Weights of a small GPT-style language model, trained from scratch on English Wikipedia: width 320, 755M tokens.
Each number is 128 + 32 x the weight over the matrix's rms, rounded and kept within 0 to 255. Layers, rows and columns count from 0.

# layer 3 MLP down, 320x1280, rms 0.0427, rows 122-138, columns 800-879
[[111 133 170 166 150 140 139 124 130 159 182  89  76 148 123 100 201  97 153 134 133 159 169 117 126 129 108 129  78 124  82 155 143 183  92 125 111 147 151 139 144 121 125 192 145  72 145 108 158 145  97  92  74 134 148 160 102 152 165 214  47 128 134 119 124 131 128  90  98  65 145 144 144  91  98 169  74  64 137 144]
 [106 138 179 137 145 147 156 139 100 214 161 155  69 108 137 179 154 179 156 162 100 138  86 106 144 113 155 151 159 174 149  59 107 188  53 138 124 136 101  91 228 125 102 157 146 153 146 183 110 104 138 189 120 196 168  99  55  99 167 183 115 123  98 106 165 131 159 124 152 102 138 142 162 161 186 148 149 123 162 142]
 [141 148 153 111 152  93 134 143 106 160 151 169 143 162 172 131 168 111 129 142 191 147  95 167 155 186 101 118 168 171 180 143 193 133 113 121 143 107 140 124 129 177 121 134 134 143 117 103  95 148 114 163 133 172 118 133 153 122 120 144 116 158 138 110 167 132  67 157 116 164 133  38 133 100 138 133 121 161 110 157]
 [146 139 132 170 110 156 104 123  93  92 104  72 118  91  91 113 141 201 122 159 102 135 171 118 134  86 102  75 106  95 112  71 144 145 145 192  72 154  85 129  85 132 137 111 144  84 100 151  44 124 112 201 127  82 147 180 120 188 147 112  97 120  91 132 115 141 103 129 129 117 138 154 183 157  60 151  95  74 164 126]
 [ 76 117 164 176 155 115 131 136 177 147 139 113  66 129  42  89 101 168 176 129 122 157  73 151 111 136 144 146  76 135 146 142 129 109 123 111  77 162  82 144 104 135 143 182 143 131 190 119  33 118  86  97 165  93 114  82  95 107 138 142 143 160 109  77  85 149  96 117 124 179 122 144  97 139 136 118 115 129 111 105]
 [116 144 168 161 166 154 112 112 128 151  67  80  59 159  81  89  68 158 137 182  83  69 150  88 130 105 100 165 109  43  93 133 144  87 157 184 123  86 163 114  99 111 143  86 103  89 174 107 123 158 123 120  85 140 153  90 137 173 180 145 130 160 141 182 155 170 108 131 117 137 122 170 142  90 135 158 103 106 142 153]
 [176 199  85 167 120 132 108 127 125  94 141 189  94  95 153 164 209 118 153 171  65  92 130 131 131  59 168 168 117  84 112 138 133 147 170 134 136 129 112  96  91 128 109 110 168 135 114 160 132 153 144 114 125 112 158 161 132 116  94 101 129 186 132 139  67 118 120 111 116  98 148  66 129 184 139 144  96 199 106 185]
 [109 112  99 201  51 147 107 112  83  86 112 178  59 139 120 127 173 134 168  99 169 164 122 138  85  65 126 117 105 112 158 133 127 116 122 188 143 109 194 120 100 113 124 108  68 114 102 161  76  84 176 164 154 104 129 118 147 133 139 143  93 156 168 136  95 112 107 115 139 119 144  57 106 140 123 130 128 143 130 136]
 [135 118 130  60 137 124 206 133  86 116 129 146 165 145 147 112  86 117 172 125  93 119 188 122  68 174 155 124 136 142 153 107 132 129 125  82 116 110 191 163 100 118 174 138 114 149  80 124 129 134  27 138  98 120 102  58 155 112 172 132 101  91 106 151 181  99 103 168 163 132 144 121  70 153  95 159 120 138 185 144]
 [131 164 102 137 141 113 152 138 126  95 133 136 190 138 123  92 110 157  79 114  83 161 146 103 138 118 125 129 118  99 181  96 116 102 164 158 122  67 124 102 149 190 166 148 130 150 122 113 200 157  72 116 156 190 103  93 163 148 109 106  91 114 112 166 162 125 102 137 115 114 193  75 158 141 191 123 117 147 128 195]
 [101 113 118 143  94  96 170 119 128 112 157 191  90 109 100 159  97  89 141 148 162 155 168 109 156  56  76 183  75 186 149 110 164 125 148 138 144 156 150 140  73  71 126 106 134 142 161  96 173 106 162 138 103 130  94 115 142 105 112  81 128 148 133 167 118  87 111 139 103  94  80 103 106 132 213 160 138 126 130  94]
 [116 140 211 136 167 152 143 158 192 110 152 113 178 162 117 116 132 164  76 125 159 107 114  96 157  86 121 123 133 144 120 143 122 151 140 115 129 133  79 128 118 137 117 232 177 100 108  99 107 139 128 120 121 102 137 101 155 196 144 159 165 200  38 195 188  86  80 152 123  36 165 129 129 147 101  68 150 126 136 161]
 [126  90 174  97 110  80 129 112 172 143  81  79  58  98 151 174 111 132 142 148 172 129 153 106 153 188 104 188 113 161  88 111  66 129  85  73 161 120 111  91 126  52 118 163 134 128 100 107 141 157 111  94 120 119 150  79 124  92 124 122 182 156 152 122 166 122 133 149  89 119  95 135 165 103  92 125 120 152 149 139]
 [ 67 113 105 141 140 195 127  68 114 159 159 158 246 148 152 130 196  98  50 105 122 104 109 126 124 194 132  61 141 138 104 179 112 167 188 137 107 130 188 123 151  92 170 147  63 107 137  77 125 101 137 124 141 129 111  85 166  79 138 150 127 100 147  70 127 122 155 136 174  93 128  90 114 184 126  93 117  76 143 191]
 [134 139 174  79  74 149 125 130  80  88  94 202 197 130  98  92 163 124 123  67 179 123  38 190 117 140 180  90 152  78  72 143 101  93 135  94 166  90  87 143 100 150 131 125 125 104  38 115 159 125  92 159 135 136 106 159 128 114 144 150 112  81 128 168 175  68 179 161 102 110  68 132  97 134 160 141  92 103  98  91]
 [ 89 159  79 121 124 150 120 143 185  57 130 153  38 106 123 132 115  78 105 103  98 131 200 142 124 151 169 143  53 119 183 131  87 100 127 101 164 111 120 159 170 147  63 114  91 202 126 149 164 167 134 100 115  96 119  83 176 164  60 165 149 134 151 139 106 137 133 161 138 103 177 155 169 116 138 170 135 156 148 139]
 [ 89 115 169 170 211 184 143 115 127 128 174  93 116 193 125 119 133 227  69 187 146 120 139 106 131 143 127 139 120  95 154 114  95 186 152 169 156 140 103 156 115 136 130 130 127  99 107 203 104 128 111  59  96 131 141 136 156 166  70 132 115 150 122 158 128 173 135 140 121 100 119 124 111 153 136 129 139 106 136 165]]